From a checkpoint of a small transformer trained on Wikipedia.
Size: 12 layers, width 768, vocabulary 9340.
Architecture: LayerNorm before each block, learned positions, biases.
Training: a variant of Muon for these matrices, 1122M tokens.
Each number is 128 + 32 x the weight over its row's rms, rounded and kept within 0 to 255. Layers, rows and columns count from 0. The size above them is the row's rms in percent of the matrix's.

# layer 6 MLP up, 4608x768, rms 0.054, rows 4240-4252, columns 0-127
size [ 98 101 108  94  96  94 100  98  94  96 105 104  95]
[[165 140 111  56 142  96  85 132 128 174  80 138 140 117  76 110 119  97 100 182  83 123 133 160 133 101 119  94  34 131 143  88 117 113 107 144 142 137 153 107 137 178 176 165 131 164  73  96 149 142  77 110 126 136  92 137 156 169 105 130  95 179 124 109 141 155 115  70 130 124 141 135  85 123 129  93 125 160 136 111 159 155 137 177 125 149  80  96 147 197 149  86 123 127 152 122 149  95  76  62 124 131 165 123 117 143 102 108 165 186 154 124 134 128 146 108 116 141 142 155  86 144 193 167 115 142 131 132]
 [156  57 162 134  75 125 109 109 152 130 125  82 173 130 125 110 175 147 166 107  86 136  95 144 140 129 114  88 135  96 104 148  98 125 130 119  59 151 132  74 168 150 135  91 127 166 162 108 139 220 131 149  70 145 127 107 109 134 142  92 135 127  84 114 124 127 133 114 152 115 147  50 125 101  73  98 126 126 126  85 113  94 160 148  96 148 125 189 150 123 138 153 129 121 132  66 127 126 164 121 138 109 136 107 127  64 179 148 161 134  86 106 167 112 113 136 143  94  73 168 103 116 113 147  88 142 102 142]
 [143 194 102 147 118 129 130 203  91 164 166 180  70 120 127 146 135 155 112 178 154  65 144 138 121 184 150 137 131 103 153 111  82 103 144 141 162 112 132  93 142 154 131 107 137 160  81 120  94 142 102  97 121 129 190  37  98 160 118  68 131 187 123 135  87 107  55 136 135  88 106  89  93 115 140 116 110 139 160 141 119 100 116 146 118 115  80 139 127 145 130 118 106 141 178  86  88 143 111 137 104 146 153 147 142 165 171  90 132 122 117  75  90  94 151  83 156  96 165  92  58 147  74 174  93  96 184 139]
 [ 92 147 173 100 150 164 186 110 127 178 148 117 103 177  74  64 146 173 177 116 111  45 148 182 140 163 152 152 171 124  90 131 152 102 106 217 158 115  99 102 139 180 155 143 129  97 133 106 136 107 104 143 138  95 132  88 154 121  84 125 161 115 162 118 104 112 138 135 169 188 175 138  72  95 107 142 139  91 139 147  99  79 132 163 108  96 152 152 112 127 148  91 156 100 199 130 123 124 107 136 149 142 167 117  96 125 100  78 206 152 160 111 141 176 121 146  71 136 117 115 121  88 130 131  60 143  87 186]
 [125 165 170 197 119 162 150 153 167 123 135 158 114 117 167 128 143 124 109 184 119 142  86 121 128  96 154 135 152  90 172 168 122 178 132  73  65 100 134  82 110 149 106 141 142 128 128  86 166 164  98 144  48 215 106 107 137 140 174 178 117 146 143 156 182  59  48 113  47  99  87 127 110  91 105 143 154  88 111 131  97 116 166 109  96  73 134 117 130 145  86 156 178 137  88 113  53 165 111 197 133 148 149 155 147 106 136  92 178 131 109 136 148 117 189 175 151  90 107 112 133 143 101 157 109  96  89 134]
 [104 153 102 138 109 132 121 140 130 119 174 133 124 114 153 180  90 111 103 140 162  98 180 113 160 124 150 139 124 158 155 148 141  79 146 145 117 148 120  97  45  90 144 174  51 123 101 120 147 101  86 131 145  94 158 173 139 140 132  99  91  67 118  84 182 203  94 122  91 154 130 167 128 100 132  86 174 162 164 188 142 162 107 194 127 144 119 105 146 147 122 147  77 134  99 124  83 158 177  98 146 164 102  56 160 150 116  85 117 143 156 124 181 123 134 123 169 145 116  97 131 166 138  98 112 183 108 154]
 [ 92 127 150 158 116 166 115 143 156 129  92 119  91 116 145  81 103 170  52 152  61  95 150 143  91  90  74  84  67 121 176  34 156 115 169 131 143 103 169 105 118 208 157 134 159 102 121 119 133  94 160 165 111 132 126 158 131 142 109 151 148 106 105 123  69 166 114 190 119 114 146 143 149 170 118 136 126 148 146 144 147 133 157 152 104 119 107 171  96  87  96  85 168  96  81 129 159 146 159 113 145  95 128 119 101 138 169 154 171 134  90  99 110 159 165 138 122 120 159 122  95  66 108 125 130 103 151 155]
 [160 116 132 207 182  87 118 154 157  63 168  90 100 153 111  95 171 142 127 159  37 121 194 106 128 106 129  92  86 160 143  91 129 141 137  98  95 123 101 223 137 102  87  47 133 104  97 143 103  87 148 129 110 138 108 112 141 151 159 146 144 158 154 114 108 151  48 137 182  83 177 153  99  84  90 123 135 126 110 143 195 125 138 152 129 119 142  90 189  94 199 209 166 124 123 127  90 134 133  97 146 109 147 100  99 170 140 177 141 101 134 102 155 102 116 120 152 136 132 141 103  97 161  95 203 113 124 183]
 [124 106 137 100 124 155 171  84  99 106 128 176  88 124 156 165 132 139  93 125 169 154 107 128  88 141 123 145  83  44  94 117 112 178  95 202  77 116 142 178 128 154  82 154 169  87 113 102 122 113 111 110 111 177 135 121 149 197 191 107 128 173 126 149 139 109 175 139 142  91 122 109 142 152  72 142 184 133 127 192 146  98 188 166 126 102 139 154 126 127 149 161 114 101  92 135 133 188 126  51 172 151 131 132 103 101  81 121  87 172 157 154 125 127 159 139  77 134 171 184 106 122 114 156 121 162  74 147]
 [103  87 161 127 146  82 127 135 112  81 149  96 150 109 125 134  93 150 131 161 104 134 113 172  74 115 101 168 116 159 152 132 186  97  95 210 194 141 114  86  68 164 105  99 126 120 186  98 163 177 124 169  96 168 124 120 143 152 113 111 135 140 115 126 151 132 147 154 154 132 111 123 142  84 147 113  78  74 132 193 108  90 101 141 115  80 105  89 110  99 141  76 144 197 149  90 124 140  99 109  99 111  81 148  73 205 118 107 169 120  67 164 128  86  97 121 130  85 106 134 149 149 112 100 127 160 109  81]
 [176 149 120  58  99 129 159 104  89 111 106 157 110 125 103 183  93 116 119 183 135 132  98 133 126 151 124 133 100  57 103 147 127 159  63  50 112 146 138 150  82  71 126 147 122 133 144 110  84 155 151 129 191 108  95 120  80 125 165 175 156 138 170 126 144 117 155 164 126 130 128  99  95 200 125 107 110 139  77 207  81 127 103 123 116 188 117  83  76  73  77 136 102 138  98 113  40 115 124 114 167 122 154  95  76 183 180  50 157 117 159 124 159 145 127 118 133 141 111 189  94 171 155 128 141 108 154 145]
 [ 81 165 140 151 148 126  89 153 111 134 136 117 112 164  57 147 111 139 176 159 149 130 102 182 106 105 149 103 200 115 154  65 125 159 148 109  87  93  43 130 166  63 117 134 169 127 146  97 164 139 109 113 128 163 139 174  67 165 171 105 133  94 105 106 149 153 118 160 107 171 111 125 117 139 175 193 174  82 166 162 104 112 110 170 155 140 140  95 150 156 139 144 166 140  92 150  92 110 130 104  99  89 131 112 100 155 103 127 174  27 141 129 122 170 112  48  93 100 190  96 107 213 145 122 109 155  87 109]
 [ 99 127 121  74 102 113 127 143 142 105 114 137 147 134  95  73 112 124  88 171 114 148 158 134 174 116  77 174 121 118 127 110 139 143 119  68 168 159 170 137  97 146 173  65 121 118 126  36 124 103  90 208 143 126 188 110 152 133 172 208  54 142 121 138 132 119 172 155 146 146 141  94 167  94 102 115 120  99 137 100  91 111  90 127 168 139 120 127  63 152 132 134 113 155 124 119 108 124 119 128 177 175 145  94 145 143  78 142 128 142 145  79 108 162  63 113 180 221 110 107 115  95 132 148 148  88 138 131]]
# layer 6 MLP down (transposed), 4608x768, rms 0.0224, rows 4240-4251, columns 0-127
size [ 99 101 107  96  98  94 101  95  97  94 103 107]
[[198 183 140 203 177  79 116 159 148  99 132 123 115 128 136 176 126 159  58  88 111  74  40 133 122 107  98 115 163  80  74  85 105 119  63 159  83 126 158 161 139 118  60 121 128  54 124  76 170  99 126 180 121 105 142 117 192 104 126 215 130 113 131  34 142  96 102 118  88  72 157 131 143 114 150 110 158 149 131 111 160 102 142 106 124 180 103 101  81 118 135 132 147 107 103 125 113 179 161 239 163 118 110 112 112  27 143 145 132 167 114 190 120 143 104 133 163 107  90 115 104 138 122 180 130 160 132 138]
 [ 94 171  98 124 172  67 122 127  61 104 123 128 113  89 122 121  92  99 108 143 103  84 103 103  82 135  89 133 117 162  86  65 197 109 132  82 164 139 119 170 121 140 163 148 176 104  72 157 101  68  93  75 179 161 162 188 140 111 167 169 129 224 133 148  85 166 114 110 176 105 120 190 105 159 116 171 102  76  85 105 209 103 140  74  56 166 129  64 128 138 124  89 135  78 151 102 158 124 123 148 122 125  97 138 166 111 121 127 152 180 153 128  78  99 124 143 192 162 111 124  86 172 116 177 101 150 109 140]
 [140 179 100 157 149 173  92 112 118  72 111  74 123 118 128 178 139 137  58 148 130 131 144 145 116 129 122  97 124 117 189 166 150 143  86 105 160 132 160 135 131  86 125  78  77 137 144 148 136 198 120 166 165 101 123 137 127 130  56  78 129  68 168 168 167 118 190 108  93  81  98 147 139  99 140 106 130 160 130  92 113  87 142  43 122 146 123 101 104  83 129 146 161 207 123  87 139 128 121  37 113 173  75  94 159 163 105 142 189 101  91 207 136 158  92  87 109 134 152  96  90 127 102 125 142 112 119 172]
 [115 145 185 148 133 164 160 165 110 122  69 141 154 123 160 154 147 106  85 144 163 158 161 114 162 115 127  89 128 174 169 162 170 105 129 136  81  65  90 178 201 151  92 119 115  70 132 112 127 160 110  93  99 114 140 160 128 112 151 140 142 137 134 109 141 148 120 139 109 171 168 139  76 139  79 121 150 163 109 130 197 159 173 135  85 114 191 147 133 110 108 152 110 199 173 100 130 127 169 199 103 113 117 154 119 140 180 120 144  86 151 112 106  50 126 133 180 163 125 159 151  88 186 178 210  81  93 142]
 [147  82 104 121 132  98  57 134 120 122 169 110 198 100  68 130 132 140 122 169  98 124 168 125  93 124  88 123 140 159 118 138 127 127 192 183  64 110 157  93  92 134 153  84  87 192 173  92 140 110 140 118 111 109 105 134  86 126 129 164  94 117 156 131 174  99 101 134 139  70 114  84  70  89 143 135 146 159 118 124 148  89 120 102 116 120 124 113 145 149 174 128 118 181 121 108 145  83 129 108 102 105 147 145 127 124  82  55  96 196 170 192 118 128  61 120 141 106 114 123 130 111 126 138 130 119 150 158]
 [154 129  67 109 139 125 129 122  99  75  96 120 143 145  98 123  90 122 158 125 191  71 172 120 151 142  67 157 156 184 113  87 131 149 156 114 141 121 107 168 143 136 168 134 185 130 102 119 120 151 203  82 111 150 125  42 101 109 137  96 115 131 164 163 108 140 139  82 137 163  86  82 186  87  73 117  75 106 154 118 143 108 194  91  82 158 118 119 130 107 135 133 188  87 106  88 174 126 122  84  94 126 162 188  65 100 103 142 126  98 130  88 118 135 116  70 115 186 192 134 104  98  86 130 125  74  87 163]
 [101 110 132 102 141 106 147 145 138 128 182 152 122 140 181  81 133 143  45 127 192 158 103 118 101 172 131 161  71  93 102 129 107 162 132 137 176 118 135 124 150 127  88 135 104 132 102 162 121 208 151 125 125  63 136 149 113 125  77 126 112  94 171 153  82 153 131 120 137 102 177 135  76 109 102 107  82 120 144  95 126 117 195 127 108  86 138 189 185 122 111 109 120 131 175 156 118 113 112 135 102 153 162 104 119  87 137 144 159 162 158 145 138 145  87 140 114  90 136  57 137 115 155 123 125 144 112  97]
 [151 128 145 108 105 129 151 163 103 148 141 119 167 127 173  97 101 125 101 113 130 155 153 119 161 113 135 181 118  94 124 151 155 114 155 156 114 101 144  34 141 186 193 154 116 142 136 126 197 138 130 186 175 150  82 111 142 147 142 171 106 118 121 114 113 108 121 128 135 124 120  98 157 138 195 131 153 133 138 149 122 121 112 152 121 151 119 126 103 136 129 104  48 170 119 125 134 122 116 119 162 134  90 158 165 152 155 141  74 134  56 105 129 142 110 161 175 177 101  93 195 111 162 140 158 127 160 158]
 [156 116 158 117 169  90 119 100 146 123 135 137 124 128 103 123 120 116 175 151 163 112 117 101 125 175 130  98 141 143 164 116 153 100 125   5 122  41 136 114 156  80  88 166 127 144  96 138 106 116 117 105 159 103 142  76 121 142 158 159 205 105 132  79  97  84  75 152  42 118  82 124 145 118 190 128 153 170  60 145  95 146 142  81  92 190 126 130 150  98 126  88 150  98 163 146 110  92 121 168 119 122 126 167 143 185 167 135 153  89 107  92 154 181  86 165 140 118 145 147 110 149 184 166  49 143 135 175]
 [149 175 131 141 117 137  96 121 103 154 129 165 139  97 150 121  98  90 115  89 124 149 115 132 114 138 105 133 135  74 118 162  94 126 144  91  96 124 119 132 129 154 140 139 199 183  96 118 133 117 135 133  33 162  57 134 121 181 131 153  61  97 129 109 126 127 133 164 150 152 147 135 132 167 134 149 165 113 127 138 107 151 182 114  79 204 146 138 165 136  81 144 137 160 157 105 121 165  99 121 114  80 120 130 156 111 183  95 111 140 101 106 130 167 134 167 142 103 135 156 138  79 216  72 125 128 104  98]
 [133 195 108 188 148 133 114 144 126 147 117 110  97 121 145 102 133 128 144 144 113 126  77  98 202 142 126 163 138 114 146 196 137 172 137 115 138 150 129 104 124  93 164 144 160 130 174 108 129 153 129 177 101 115 135 125 154 152 179 111 146 154  69 149 131 104 101  95 118 178 119 120 147 166 184 109  74  88 108 139 119 156 155 128 114 151 172 131  76 139 189 147 107 150 115 151 134 178 122  90 130 130 121  95 114 177  93 155 156 141 107 130 102 159 150 116 169  99 117 176 131  96 114 135 159 107 152  95]
 [124 146 105 168 181 173 150 172 143 124 122  85  70 127 130 137  49 198 101 184 162 103  82 113 125  93 106  78 130 145 165 167  93 104 130 144 116  53 101 156 146 142 148 160 169  92 143 159 192  98 123 151 140 200 153 147 113 113 137 119 156 152 133 108 170 163 109 115  68 120  70 167 116 133  77 125 167 123  98 141 155 145 176 203 209  78 180 128 144 178 135 192  76 115 132 161 137 189 106 110 106  89  95  72 148 147 125 153 189 113 113 100 102 179 190 145 153 149 147 160 135  95 128 165 143 155 136 130]]